From a checkpoint of a small transformer trained on Wikipedia.
Size: 12 layers, width 160, 5 heads of 32, MLP 1280 squared ReLU.
Architecture: RMSNorm before each block, no biases in attention or MLP, normalized queries and keys.
Each number is 128 + 24 x the weight over its row's rms, rounded and kept within 0 to 255. Layers, rows and columns count from 0. Numbers have three digits each. The size before them is the row's rms in percent of the matrix's.

# down: layer 9 MLP down (transposed), 1280x160, rms 0.25, rows 182-263, columns 0-79
# up: layer 9 MLP up, 1280x160, rms 0.243, rows 183-263, columns 0-79
down182 101:121081116101154139093108098092125169132139096138128118107165148112146146156122159164101109147121131105148177103142151153130167093096152133099153081116130142091095105166127117144137164137114103090129124120137118130099110141097117098138142122
up183 105:089121157104127152125146098098131137143121135108144084140168102133129147149097111076106118113106128152140124150118175102152129122098124108119103125141109107106094177148151136139079134120135122161141109090101109099135114155135115157075148126
down183 099:131138147147114093085147194124090157109147087095090140093097137126150120113164095155118112123128085134162100104165139128131129098098121104117112167135109110138067150128106139164094157125126159101130133090148116112139117129120109149168140124
up184 110:126122159126118126096106113148142129157131174195150110105067111117174126155129152144156137139096121169118100123137125141129114141106104150111128137098147111136138115146136123135086148124096144090098141161122131146123148110177093107116104134
down184 113:118138138102106162109128131128133144114125125148130100141129069080137165166057083125143135108128098098137091127140130179127166158122104121164145155187128171105108126146152127132139133120114110123109146178160097134122136101097145094104109143
up185 099:100113104129112136118122131136104146156124104151123121119129111158146081114124157147149119143154145129144106165123143128179133156161137168132123121114101107085113117144126112180176109180152127091130156103116100131124095094139148125097189114
down185 102:105122140166098122103144139119085140134158113107087093103120085150079139164127094140136114095135107134158107120115149125107121163179118174155101134143168151143163145162146125136150138113132122081148160156148127144119139184096136142126133123
up186 099:111160108081132121135146138123129145136093119152139143117148118134092114120135087108146140097142156115100111112144162159130128127123150132138154090168148138132105121148117115138088110123138131109177124109153134114166172170115094147160159102
down186 101:085114126105109116125135138067132120108153118143134139135090107149127150149114080104136143115167135148072117153126161096148172105144105123100099154157058139125118130127164117114117084141101092138112114132135100150127133138109089136123091138
up187 087:154112166080106166117131147116135128090098109146104131104145132135119104158144093115125107144133117121131128126120108120107152176116133166128146119113119140163102111134125094163152105104077091100159178112087186148117105152101119125150132111
down187 095:125150147151124129105185158135114125128094116144167064133141136119135141148177134144121103130154092121150143073143127131103107179155109097110142111170158099149136093120132092115132097109119116139118103158142135091127101120091097110128125113
up188 100:146135138144110116139139183129139107175119132115135170144144131128133141117132108122185117127152173173119156093153152153100114132133072127123107111124132139151110093147118095174107101154175125142130117146113117121121191141111114119128122132
down188 103:169088113119183103102120148159125105059141117069159102131105101125122193166180158162145110101106091125112153136122121153104179147085146136130094134148107121128136115135146146108082091106126113132102134120116089132144114163124128163142125086
up189 107:117142154106164116091103130086139056132132097103112090157105116170119122124154131145120152118159091122146118137134110160132131127153147072113091102103130134124118131137116136108127170155106118194151144147165116132146125134107101133120104180
down189 111:169172085101152130148108172112103113136141125148134141081150124168114090156099110165079110127095140147113090127104091111136117153130102131139095167122126150147112138138104128161111160120124124154142138104167142153135145116138134165126139142
up190 088:146109177162130113110124129167154107156160148119134114183131147126120107138106145152086110152118142130075144113120147116128151111132154186084138108176124103146154174162130157134093095148136130098149121119146092102127136120117170149094118124
down190 088:111151136133071150143114133116148164120110124126110193110088130151107130073167148161123104109165169103124153107104150136134106081136144122152168083125081124149131086126116088130101101087133106118142150123144149110131112162117121106122121160
up191 110:114155131151093147163102172122147092109128112102152119147069129108095088115140148136135128117170122151142105169146136148141154145108116181105112146132131146093099084099130147132132136151129115109146121165107105130093154103171159126142142091
down191 092:145141150159148132095114112117096131137138118116127148110173130118124143115162110120158130136145088128107114125163183138146121130162110138108106138140070161090154119121150145086151114143133137115116143172158142143085099135077189126114106162
up192 101:167142115109101146125135136131120127101144107113128147140078101083160137122144122153124118157159134109116094072067119100156128125160150108117168090066112102125130116131109139144127080138086102139118130158127164128102162116134133104158120105
down192 101:158099139108107124133137118093139117116119100097096146160136125140175146084085144156133114104121147125135139098140119137153091070118107167074115122111086121127124129124106160148095104165142139091139128094122118106103085106139153091095125124
up193 088:110120163101090098121143131121130107147100148083091149144159103116150123130101123149135106129169139163104105112135098141112122167167128113122184095140124133136119128101143096125123138107075100134157148087139117078142152111153111151119154144
down193 094:160157114115094139156119080125119138133149131157163125109101162134143081105127160116111166117136093091121137116093122124106121180115143087134100148105078115142107109129124150135132119144172119101117122165098133117099100151086120081138118134
up194 100:146132116134120138130121089096149128179102105114124154161153156116113154138117151130136150100113149126144113113119138098152134123077159159104161145122089100174135107080180153159131122143139117155141161139144114135124147138106130127117139164
down194 098:139167109097147108078145139122125148118113140108176145136113125130103126112159113100107122109176101141142111127085156154111142133145098118118098150112106129104150123130122149089130139116143117129123186122119092144129137122105146060161165121
up195 093:135155124150134164134108124120127149118129094152085081185130134174145134124176120114127113127122088117104144124156115100148159104125176169150129152124104156113143143159086137144127108102118137158117185134132123135109154147126175162133133157
down195 088:157140113131113133141131122150118117133133133083119116095110119148106162115150134133165167155118159105143130103164139079106126022142137148107157129156136121121128133135123125125128132113135132123151181091141157135146127073109171137131095166
up196 103:141095101104128187140119113135107096120130123100073058128125104151134125107095106151120108115110119136148130135101135134149132134146117137150107070168134143136128115124106144154124119122149173128129173117091145103084124103107092124149170106
down196 102:136128126150065125098137137089120121125129117131127164130152137098118129147097140146128135107117127109106126139126134143160167144129076114182112181108138103087106115143128094161116118119125165161072093124153132098138107103125163113093138108
up197 091:113130107071144157104129122085147125100145072122162083175114150117116110114157139096113145139118106087125122115146112155122125115136106151148144160142095089146141108163123125119145121158133174142108125121082138080087079094100143139131108127
down197 080:138092202150108085104139112130109118168106139103130147153113104140098117146091150114122113147143145112170088124117154099143145114145147152108091125125073146146126139148142110130165111095142122138154180116151159139164159128124111095126069130
up198 108:105133217134113123112157161140103135175094085120107124133114139149100145153126114150123129130172104128133131132124140115141126132159095137152122120078122119124136163137132059100164125144137108172133176083160147125162125138126148127119133128
down198 114:105153122132127106128104100152157116104112147145135132130184112150167167141106134192117122127105071117117110130085146105118133100196130104144176127159124116085095094114124100138125108131127168117132119157173140119066139129129128156117114157
up199 099:156108130159177113095115128194113096136107127193127134098158111122112138135104133096099129152122130133115104157140138120133104120128136115128125148158121197111105146141126116116160092112129098152128168150073134121077111111117132125113128119
down199 092:139142144138170098154118178156107112118128129123137115149135113121142117140111142156103129083174150113155106077099121135157126085142109124137119086067146138113128112094110157081101142110131141094121122109141143125117120102095154125127130103
up200 104:104134154090105109114119120125104155142132130169108133120102128113116080136183107115143108132131112116134118125143139131119116124130116130113135146122125110086084114112125124141117129105134121140096118179085100122147116155154091123107122108
down200 107:119151134119086120132136136097088103148117112154103143156129127137115120160166147096124105120143124161125118124148162177145129162108084157086117131124149141125155107126137115119158147125148146136086143144122111106181155159113092115113164145
up201 108:121135140122149096128142095110135148151150125141167121136130114165146165153167105087106133121136132160134154187151107097116164150123107105105075142140135157120122124140165148144150125102119068140132112124079104114142149127100099128125134153
down201 098:126139115136065142084087132126131156122127138135128152142134132164105111107103125172111113087140092117176147130131131096166128130163127107104091147150160128135112146138175135134134131115115129125132144159115147160157088153092147135120121136
up202 092:152171123122097131172130127124130084139108069129140111165127144173097160131136127125143088125102145131098131121140133105110132114150124154126084088130122123153105073166120157118101159125156149142171114097104156121165105120149104128125132110
down202 095:114152102151138114107138139101165123154101119112156115095135129121113122128164132124115114161113110102120161099105135118130144143090125161136084110188127127112132151154100142172153098134151106117136125116132124116139135149076087101131089093
up203 095:133096129158108189125105146156135167127111114093095132119120130110124150095132114152121146162091127111128127144122106155112121145141124088121107097129136117117147116164152134141104164149116119101122105126143092115066155124125109103159086156
down203 092:136096149145146101128134128122083143113117123134072099109153111155143182133130139117126126149148141153122150152095118092082068080151114144108123139141113163097120138132104167144115105164098157153104168145121120167158085070138118140142130084
up204 093:136153147179123120134123142114114121085123139135137119141144106190152083124134162128124105130123155138136107106133142125125107137104115135139141133148158120136138126112128099097087129154139100137111127138085109129101110106090123114114146113
down204 101:178144122113125103103125108106126145152151115138152113174107131161124123127160148159129124105157132112123120137152135137184128106080097068119138066113104116124116152095144116107115152137152079119125119120161144125115120109157108133092121141
up205 095:127159115166172109159150126092109106124148143126124121085150130126141104160125093144127125149155149116130161088112144179122162124132140130148127152127184179114153134124150116148102166158144134124157142123096116113156131107079166115119112142
down205 097:109120132161105115099136119146096170121108143139097142112130120115119141126154142131105116112139127141146104127140139114169106084124083139175132110128093140123115152151089184139141152144105111144115137079160117117164172096126153108121111156
up206 116:137136120075114114129140108118183117140160147142124131176132133141105135131134113106095127106123143180110096088131137120122121132129141114168084110169173119139126083140178111116121069141116112157154137096145132114151147132126164127080138149
down206 115:122126095129090134116161113116116118133112159143134114072144131107118109106149144111087141128134145058170109107166132101128122147125114114142106152134140188145143145117119119142151109118113092159093147129106142140160193179072131109126105156
up207 104:145128163110106134123120113088119112102123116099175137144084123135120113127145104117122105128119105156175140138127129156155113140102121094131126134093143118124116095110153116177160082140126106175113148104072134129135132104132141082163142090
down207 086:134094108121147090115124128126145159143134104127170096141158098185124114093142123128138127134150115100120159114115121129146170185131139135184106152114090118142137133110106107140129141171123123146132124046139155122134101149126087174109103178
up208 105:161129121147124072186103123182157109109106107139138142153144088149162117151141118144139158135163115117118140113117120151100121134111106151122162116146142158148157122158143150093126118151142163131101117115128144135120169124122142143101121106
down208 107:137108104122169148140102159114121094116162108100110104119155136124143142154093159119142120133182141082138145088085146145107137134097136118162173133119118168089136156127152147117096133074144076128128131152134114110055117096158093114145147139
up209 083:099105147130091124105121123161059115138129101131135098174158124099114098123164138133130121147159115120155152123102084132146144109117132190096129131088147104113155134133109081115102158130137120104106106146140152099140111115159129114133148122
down209 091:169108140130123106099127122137174123163179168122071103104124157115123113132172122155087157098140128121125145144139118090145148084120161157144093133159115149088107100123151145150138156145104126133105176111119156153081097173114120090182105122
up210 100:134182105126143110150113122151060115173126124106128143093162110083135081126109141163106136148079138144095130116104136120132163138111117098155158089151139122118133156132097140169078110112117147126127133090150114111144102151143114132158163144
down210 099:135084106106091108158143145126154140120158137143139162137128139143155130138121110146138147147145164090171118097118117145127161162146136134179151130082136158145102092117119112097124146107139137145145104124096123141152124116118055126125104142
up211 106:157113110115112177171108084123147113114132112125120140116130135138111106116151142166094157087137144113164082108135153111073154128156135066108131125143163189129193123117113074130122112146112166114147114127092118081091162136130145106099131135
down211 100:149081108145091122143150117088138141090162122158150127103118132156174080116130130121128087122155131121116117178140130147129158130132090151152141143168116118169124132134177126121160165123090143115144135138186106087148110117116180112136153124
up212 107:109158132107107098060106130110109117113121083133117122124119101116110104093138134125138109136164108093117155108131129113138139187165111130137161151125141141114113096102156132125160195119098133105124118154139135139125116103159109119088099182
down212 106:119131105127137153105102128157115088119137164112083112127118130138113135105105182128114130104141163119155156101109119131189121142153112118111138126110143113100144110115134119130152123136146096123133166074127128148145123152125156093095088148
up213 100:097107158143085128174132125130141094162100125146126107140123138117115093122118152173152113122107135150091185159132073183131103139130143083124121079132124141106158113132127107128154136134157102137144136174104131118173155132135169110157102077
down213 103:130148152160088106143120166149106088120085089122132187100146105129132140091115118138141123147094133102147118173130136139150082154103120171151138162089135137128134143106115163115131116117129142113150154120186145123107161142140088137113139152
up214 099:094107113133138132120117137164120141112070124155116122158123110138125157154104160131166139131104130187164133132095141109090130184108120103110120163143131103102133098191118085124152109127084125125144138155137144101132134122138152109129117106
down214 096:133123156140123112085170152142142155103127093152113140095089163175124117149147118128102108107165111124089120145090156111118122127150154166144068164121142173087141094141127136099087105098086169118119132149124155107077154119146094129136127147
up215 106:109160103162122188160149107137152129107061106195131133099129161142126155171125114170136127126114075155092069119131119113144111140124108125139128128129143134119127141147152123174145132133138127153144158075114106099140083114149114140123141113
down215 092:116142123102121136093090136149156145129174138130148115147118086130104149120147128146109139122135118105149174124090151105107150088130147083119139110134118126149109132105088115110133135089145132115102135165141114160126178148140122114138115162
up216 098:109126129195119154124171150104170103129121130140140129108102122121090121146115111099097144091140120105169120126137110163110175165093117139133105139103103116142110126134145106128118127137123099131119153144141119161123151134145122156186168138
down216 096:130140151111115087155183106107125118150102139114133124145101098118150149158122130137114135147142101133158107124125081111149124118155118139122187105129130140095085103183135173098111116106108118112133120116137166164143135146105178145134123132
up217 107:136144135150131109103141132120111137136116135119113136125112133172133094145115135109100080138134064111137118100103119144099108144128097139108125112117101108089151097135119133130114122178133143101134120125129120116138053121139143098122108124
down217 113:157121136098136135123146127145104110151104105122095172186123122142153123139122108094112098101119129121145160116111128164121125168125075115102151120146121137137129094115160154110099163149156146116118125107112148126172098160127144092127142106
up218 095:112108150150147161103152131074120077103124130141177133107156114141068124163089138134124130114130113110079126132147141097101121129084115124129097155083104110134110133140114156116153103093157086168078148130108147148132161131103140165152089121
down218 098:131124124116147145104136127113149135121132156123179134122078098131126119141102149103119144124153067120137096101097084092188130128153117128134092120145085135190150138118111134131144096146148128156115160098170076166109150113124143144099173102
up219 090:135137098120099150137155129109134129102077104114133091143124138127140130143125115137139104155109133127141164135145125162137074099120110127107130128131085152147139100114127070113087111119144138126111204144114169113138128128107132109107152147
down219 086:152131135146143125146119137131165141115125189137155134130126122113128147143170142128103152118157094085107123127082137145127141098144191122105091156077110110114141162131114153134163107123115111112114088122155143172144121096147090101151121109
up220 100:103114056069121142143091160134115125093106147159128126112104135138129115199121097111115125125127133134119128077148106117079139122154095096125121141152126119126120113112120122122107156112152154128135144104119112133103124117129140113143113154
down220 102:115128170144174116129102093126136115143133088130135155130165118126131127088148105150115091110162134123163111146143127135162113148103130127100113157144126099109096177169134158121144117117155137107114147186129095124115112128121136113155139129
up221 088:119113121113114089105163116146157166141157111116151148115136118125117124111084130124122140128115134153126134125135165086106144144133155116127112116143152127165127133142129120167108112126111065138129130131120146103141087109067151117096132119
down221 102:132143121125106143119131092103117128096159136117101159128174142119146172184115102099151101103115112138144097118127164135093158084101106136151116141136165172169145100111158114112119137089125096147124208119124169167159091156129108107130127142
up222 111:145120150190138141137141104114140094116107127124138110121145122110199144129143092141095118137130110122152109167102181143123146161075111121133126145108112142092102110137105138143148154130125114125125100139098160119117109116133131133087140118
down222 112:118146141135102159159144131106180121077124111150138106106126156127137132138098112119101104128151097134149142108104207140083160092149142091121119129121114141123062124156117087148105143165141128150093144147112116125124112102142158124140098157
up223 110:112139145152165176133136141120146154137177122119155151159109126134069108123136118090162128131144095114150162126137135134153068136155142105109163137122114117146130160158128094138054170113112103129146110126120107139120123116130124138165119118
down223 110:138127110167136109138089151110185129145098122148145175142141103150123114110105184115093133130116125109103101159146154125127101128137115157148123126138106136123170170108115138156137150156102093114128121141117156140091154114142126134127129163
up224 097:174070162122093174131171160114112110146140126129146130172164091112175157116156095118151112150109176157144079116157112113149136138127118110125155112110132132132112142113122120161148098152148122188167136140123146131156139131120113137147104162
down224 097:132077127162098138125112150134113116142149142155139102104142123190166126108146097169134141135135117111096142121095125110150169131111121116121111159104139136158151112123127126136134110119150093129149139086167136131117107112176094118133138143
up225 090:122160142080108136144120169112162095137100126108133161123112126143145159114150137100095168146110158144135124101124129124119147130095165140094051143092127113114098137078132130097111109142139113102089141153091146113131128106080111109110180117
down225 095:126143127164126150143129100148148132161116149127123124160176120106142111133166140156154069138144197108114138102158105083149138125158132184153164076132145102158125120106121130106097118171104129139112080097130116141125126131064097100109140147
up226 096:155154125093168137165114120147135147129177135135133133151101123135122158155137130168090125117162175124133134132101154144199135128132136107110079133101138110122140139135113098123103109086158145173123129130141159140096113126175120133099107125
down226 096:104094149107179106140101110125130102118108128135113111104116118172127118075102137119176177151141147137155120160115144119119124128136127118151125135141147123157162085113131134127134173069103139126152107144117120138102107071129124120096134167
up227 105:147151098081132140156120106138112118145125125090115173151088150131069149136114148152167094128082111137128119159149120139146117106141079056116165081115127140134138131132107148141171112092130158146119125162160140130108189099131133154147133108
down227 100:173085183117091096128134135151133099110129121115101131115148115172119127092147156112181132142138102142145104122115103145141130183108092097129151138118122110124152151100138120114142122110108093117133141154125136123114132148147104116152126146
up228 096:125168132109124154145125104106103095127127142077112119134130198126103120127144121112117142078098140095154133147095097116139115135127134107176120120091150121129146110109081128147163133125126074103151141173117122136119093152105153128130159139
down228 110:160156126145146127171110156127096132081094122153071145148099189150128134167101139087160116105110156102109091097111122112102140178139123099145129105146139136129167132090093120115114128125145107103128148173121141152126131116106153109101127115
up229 094:092146103110131132125092123091120159174174131107125120145159077102111105190102129139165151143099149132076131141172111110103168131073121119115116148102140113111143145105107113146111101147094122146143168091113114140124110109130092140111118110
down229 096:119125132125115127078146160123154149163128129130121104185119148110097170165178128130109128160125132155137137115100099134160123139144123156138122150042149085079124159134083132138109174114136090128161120090151101153101102109116122078111138152
up230 100:135101136176118116116124128115156081170141111146149094134138143125121142140140151082132148123100136107096106148135137157067087142091153096149150113086099130124131121143125130101125120113131155137111160104074116115104101136153115135103126121
down230 104:124136107148116110118105140144142105118148127127133103160125131128117127169134132132104123094094086155108125153104132089126095187087119114145091113109161125137147103144112153121166158133109147135095142180060100039145138101096159129070132156
up231 104:097166129129125103101121143125121087154118129164139129144100159189146109127136109119087144115163123119113157126185118119155135115146151092119162097136124125099090089122142148132133145125137110108106119130120078123152147150126089136119112140
down231 104:150124088135109163108108159124103123093160144119108143151127156127135130136163114107121057099136133114065153127152140116121131130072112113132155129108129094103120111186118132144103149150113124144105095138134095117151149095141155105098178105
up232 108:117148154159147153142139146099083128101147146124153134093153136129117139118136170132112136133122110118102118144149127138095102147137085134131137087125109155131151146134120174097095092092140167132149119144122114131109152125144143147118119130
down232 112:094104148135144126121140159111086154094171150091140101075158093155138124104138153110148111124116130114139096150115126116117152176147086103124133121156138168167098151102083154132125120114134188106150142161103104144091112093178118154134134115
up233 095:118108098118133133145154110108080142081166166123121141185096107120104103120120114152129137147118116143069142085116135069140155153133136105137155143120138124119111099083102102159104115107174077150142126161139098092111131153094095156139133143
down233 101:105104139134128135133133165136135154119103152109065143125131150103111137114153105119126160166141136133164134136153147142098096152105126121140102143107096110122118170101103180147159136145126118119183134126147113121111124185126126152138086116
up234 097:139154132119176085142109139112115147117136133178107140128107114110149130137118126154073159121132082127122140117117136107133137123119139168136071095086141131133129121165072110161145141059141137136141076164157125148137105131163099146146161123
down234 101:132120142130148083141123135120107146152108136119159105113149107172157115131141110111126150132106114159139111107189126132122134125129107106120127141150140183167123153121086125127142128133130141075131142132122150123125117132070126119123094124
up235 094:172167087114125120122142131128100141130111109132146112145172092135157151104107110079126101096112124141121116128130165134086138165148137126111153143152115111139158146120145140106110126143116140117085159122142097143157116090138124156129117115
down235 097:130169112107153144111121098110113186133093128138150142105157147155114143157138125134135115143134111141168118102090122165163133112154109147131154128101153127106114082160079135111131111159111148113128133153146150115114120153152095175082119161
up236 096:187121149119109134138140169127124120139080133161132134116117098121131162135122158128085132158133122129153129138126135119122110143103157119163182132117083149111129083129126121113089188092124129120131090107127147123099102087145171155099141125
down236 115:146157125102137151124064116141147164146168125135120089117135130122104132117125119144139132138136116097108133074140140107149118145111172162147155125102125182133137133143137128159123145111084125114188125156133135097102100084121124138123100134
up237 097:109136140151128134111126126108127143137082109121114148123082081145104183145133151141166123130148118117082079150121104119099177138108162173111140094130113147139124136113095139157131133106128167134129135086159143122122109143121071128125169117
down237 092:170132136124102105154098133107139139118130110125115102154096146115169112106134149135128099131103145129064120147121093139121119167134141158158142117124121171138102131175190148130151122093119147110122100154137111143130131084139149143110092122
up238 091:105131107098187138102123115129132174093102094135152077091169070098126150160142141151122087168118119143108113134120156119139061167127153163133125138132111113137157122114107138116128148147112128122092130134137187085150106110120150105142084114
down238 095:159123123126084098107125151135108143109112106096108135124124113147150093168117117089062164126091190085081094170105097147146141144149162153154103145128110106111133120091173155142134130174109118141148140133129174110148126087160128114125146123
up239 107:111137121111163132119095124112151130140112112137111116110102106114145076132129148167118124151153097137138113102107123120163159125106180109101127112101115097148108166081152131134111126192108127152159114157137097140166129096098123115140108129
down239 100:135147095121150123136152114140162089144111136134149133112141105126159092081109134116118096099136167116161151100117131070109152113114113140090140158167107127140131118110130166140129132092161103158111194120132093107137137128116119143130119169
up240 092:144161107166091145122098159071122150130142151134104128111099110125134124125128127158131119172103112115130137149167113157148152139137141122114128115095111101103115155178125149121107096153132121176047087160130159111148106110114128117114119146
down240 091:165105109166094184149065137108106095108081128137122165126150120172154098123147092081102148117145124155099134104119086145163143103102130122103126106143136135100136163096113100142113099114105125144147145139100161124117117127068111123099153133
up241 097:102175119108121107140215119086129114104135099135127113144117147110113112174135108134179101165119165121161148116155133100136112153126099163123147141146128120108119164129099134143093128092140133114117107104129078110144088113113130091099157149
down241 102:111195127172150106090144119136160115148140164144119107131162121127147127194041128117133152153128095115158124130115101156136126132147127107135173133129130165162162111141137150066093125163119124136160135115105146147145112151139125107132105111
up242 103:126136085149166093085120164134123098149147109156084157157083087131145142161096150156122159113158123109097172133189153137145151151107125152133152104173122175151136136116159132115135147131165112140115131103117150151122103125125112089098125091
down242 087:084132119151127136126123169122135069138124128143113146119112154136109132147143164141117117143132098090079143143161158129141123138106109157123098123177093131164110164135117108111107105132152092140165118123131101121102075124137102119093169125
up243 102:141128096080103125165142171113125110160104086138111121101105139122075122133114173127111168145140107155130169127164186094101126134154155138110117107151095144106124164132131125111146115148132122162133089145160130103165136089080157139124119094
down243 104:140133097081108118092126107124104152126127112116121160152096128120134115128143084153096072107109112161163129130153132095136165134100119164099152114130132134133112134143125107154105151145185086118144083138164097133087150144133144097121145143
up244 085:142100113132126129126165102084177114128133136161109086127089147137183107112171105116138119103147144105139096109097137149139162138180121139114126159132129131105162140126109112179174108129164141086141115134059154090159106093133131127168102169
down244 092:125117119109140076134136134148124103098134127117183098119083087144174142126146104081127125091064151145139101107093112106169176111129184120136184145114116131145134138132147152141120148123122147091118132070115128101153126166119165156112085135
up245 096:145134115150127079136108112143149176138146142102120139091113135132105116088172102175118137112144095134166141123136120107106137133106113118126105148116153124156134102135157137116145169139128111109167124106123136136137154112143101160131082146
down245 100:138109082129120133135112090089145146085099129125116124151145149153099166087119114135137110105145131134143073090126130125143145110143121118149137130144117105162160125134111152119109083161125157158133151143142138112103113122136169187114157145
up246 097:125147193139129101146118083131127124149091097124161135094131109153105195130165143112120126148156108138119102129116107122145104156136150137108118132112122094127152121105132126113139135115121118160107180123137121109174139107135099090140156106
down246 101:175120111152056093118127106116123119102113105133057118166123121168151112132150124172126102118092141101103100136147119095113157124106121130129140143156109149105133152117135100132125124120112139139153144141131104114146129134172171131145093186
up247 102:134156155110111142123136153124164110128141168122146135160165158097132113152143134108127134126119135184147139138159122120117095136164136123167160114156133174148098079157089131111098113119138140126118148111151102144102134126116120107145131154
down247 102:187082090090120129121157139110120156108132106112096088158150135094110131173150121103118136132097185173126100151134114124132138122158119107103113140100149145144120125164132155125116092156135094137096123142133093119120126141108126106111121128
up248 096:161089147107091129168144117119127165136123136124101140136125156134157159082131116158146107150111111155140116123167102152121184128105111103132076164114093092115116137123114129143142122154155096116143155156103094111115120115111116142153137162
down248 101:090133118112125142160135118166134131143119134086121140108092107096137095139097104141144115093125143146109116150117102120178147141124116117138103123133111143112148137109118120133121139125149130150146164106111169150127130085122139120131174138
up249 101:121150136105127114137126168091108099111171106158083091123127088101132105146109104124173185124145158130091123088145141105145114139149119105129153142164128128149151131116097120130098152158137054132107135151130124102148126116146126094135153089
down249 099:130125141130151097132158123126119108116124123138119121121168153103131147135133113135179122109092118136165144119133101106107128098126130126151052150101099098131118107134149082128141144147112095132148131116119086177105139171130136133130125114
up250 108:143145078108172105120129155165113100155143091132135139142138136122091125131141157105106111079118143145145112128094042157121139109136156137125144119157142093142171090136159135129115119103117110128109076115126122101119135136120127131110138123
down250 115:157112139120106183143145105140106117109114126102158114150138105159108127144165116146158140100138128111141106122134129135131122122109149165128106092130121175119156121093148151081115129106163134125145097106113110129104140077118111094139166116
up251 091:166157131131132131129098168083158134156148126144108128179087100120130129131132097129142179151154136085147115137123092126111112158160126153138157077135121146146109128137131087101182164102109095136126119141119139132172133150117114101104076127
down251 086:120146149150103115117150103119066127145151146159119125124146132126134142102116137122133128127142088115144159086127117113075097120148128158109122105111138143135119092081127125074138153099137113087137118151131136128135118115153161092125125083
up252 094:127159153092133127123131172111154112160149133164121169143124098116148135127125141139142119145171122127135168119149096123121103132156126153177129117100118124145165122138182133096104132105138089131082152118107152129129092153175126114129124118
down252 093:161048148089154065149128142102118137131130106115114142196152141083140105133087133143160085127132096103107142159147097110136146139131148141153163151143126112134132146138154137118108121140114113183104135123133148109151132157111152149044150125
up253 107:139150130139123150138206096153116157137091107118134114130110140110168147179099172120145133120096113153113162136127081114126095161122139064095109106122113150137145134111116097137138112109143127160165107109147143122152125130132116142126169114
down253 108:122133102121148105128096089166106121147111164173129090145105077149120172162119099082117153147117107120160140127128104117148145183117099146110090071117145090116159131104119112142170125130121115098147150121120087129103121128162118155138120107
up254 090:122128130107084139133181158113109111136107129123108165137140109092125163107114135099156132154132129133133150181106109157114108117153168121137161128117125154129137104134143118143105105153167135143154126119115154165144095116117124106125137100
down254 090:091126150115170098124112152138136150162109183095099118137113159136145092143110093120135129148140112102134110111107107126158196136135143133156129104166099126130157140149116111124118096168129112149129115135120080136114134124120096159148109116
up255 102:122137103141141114160112150157141151126122132106114094152138161093145130108098192146138138137159134112116161130186086148092164151122131102089081146150119128112095137158126169134165128105141109150173117149110133117173135129116150176141098162
down255 100:134131161123106129100156072135172114158133144137084124097162162085180110130118140108120162104196144124164111131145142077088135111152123114111113114142124137138123118077143144058164119158097104146101142158120139170115163127104133107099129134
up256 092:077086139116114149148159147095147081130108148141107124105143093108122130123156130120145158103131108122128080116121167152123118117137132128114150097129131129138139138146140117143115101162177118176116109097143097172142146127152173118110110144
down256 092:139110157125152151134131145144103113125171155102139129112154167133125125130148094134151108139115121117109103125101144147165131167125144138122105139123065151108136096119089118140128111127125114150151139132146137158169183194118117140156106106
up257 107:086124114132067178121101127108121114144130097104118130100162111102142158107130097102124086107135130122108095120155114122186092165142143122143158151140147149154136111127128125169094107158119142137080162089169106082126180129145134140122118101
down257 097:138117143146124142135127156127097102155149183125070131125095119119155107083135074160111142142159122111107144104143122116128141113136142161087153164083135130159145127139139137142127159166140131115170114141138113153114122129147132101124154157
up258 101:098132154179098157159149137163191113105158097098103115128164109087126133144123109133113105111124125118114133129069071126145148135086147132121136129127116103107126132199102148130161124155110130145104075099135139130129164141127121115182142134
down258 103:102093227132144115124102117108140113141152123132097132110107126140108167104105177177108130123151115119157146147146140127155165153096136097105091121109150142146141124144146150134140164134134112143147120108133160085133111112132127129164131155
up259 124:108133146078160076047133116136098074107161154144150138153154124123121123111124132171126119095123064117115112119129122114123113128149156125108134140115138108104130133115147136127098151143104100109141122148105094178085145107142119104175110143
down259 107:129091129093102156123123149181104114128116131117097135088110118079152134116159147116116178089134131105134153118116135109128145111104145129088124150079149144096171130181081128129115077132159131090084146130143139108118084113109151117078105185
up260 097:134137130151109144106087156121153106149130132135077154142102077109128141155106144154140161102163131112135160161172145145089099144128131120100138100150152150122148151124142129135127158110142169139114127120118106163116075147128137058163139114
down260 092:126152130159157134110136179105130098116147136082107119112087142076163122117113177117114115106130122137137125176111117142150093141081150104097151144126147135130158156141099104115119160147148111116084120098113149105111100149105119095131135132
up261 086:175153121118135112118058077108137091155099105161120161116118095131113126118113142141111161078108099116094101130139138153115097145129140151104171166134116134154092127153115137119108159149159114136125144117114121090140114157143118086141109108
down261 090:099160138126126115109104124159115086131172110099126144106101112156128115120155122098125123109132159126141095156113111080109139157097117170083163135126130102142064156122132131134146133073104120119138172099086112094111160101146119107179099125
up262 107:089140101124149123142139122131148131128138113105121143151131139143140162164103102118132107114143110144146167122117140120117083158142132109135139129099114110126139120128158073099159120088109130121126153164142137133123097143173093167123150120
down262 092:167154110115096097111116121123151152116133133126056115156141126139153105131121098136119131148157184139124153140148159082140179100119156108132112119107126120136125131104176142126106115099130144118118165145179132139144138176073110168116109117
up263 089:146155133090114123139108127129127130111089103094142182145121103158144124123123085128151072148120103149111122109067133112147109165176107153113162109124121153121154135107130132083103087116127176119176131136132096154070076136140131142113115134
down263 098:132173119143135148140070140167099138118150117115119136116136111154157078121125147105202141140087123126118174131145110155135130122116181126139120142171115096154133088147119134140126123155132122150106163098094123111140175162074131130145088106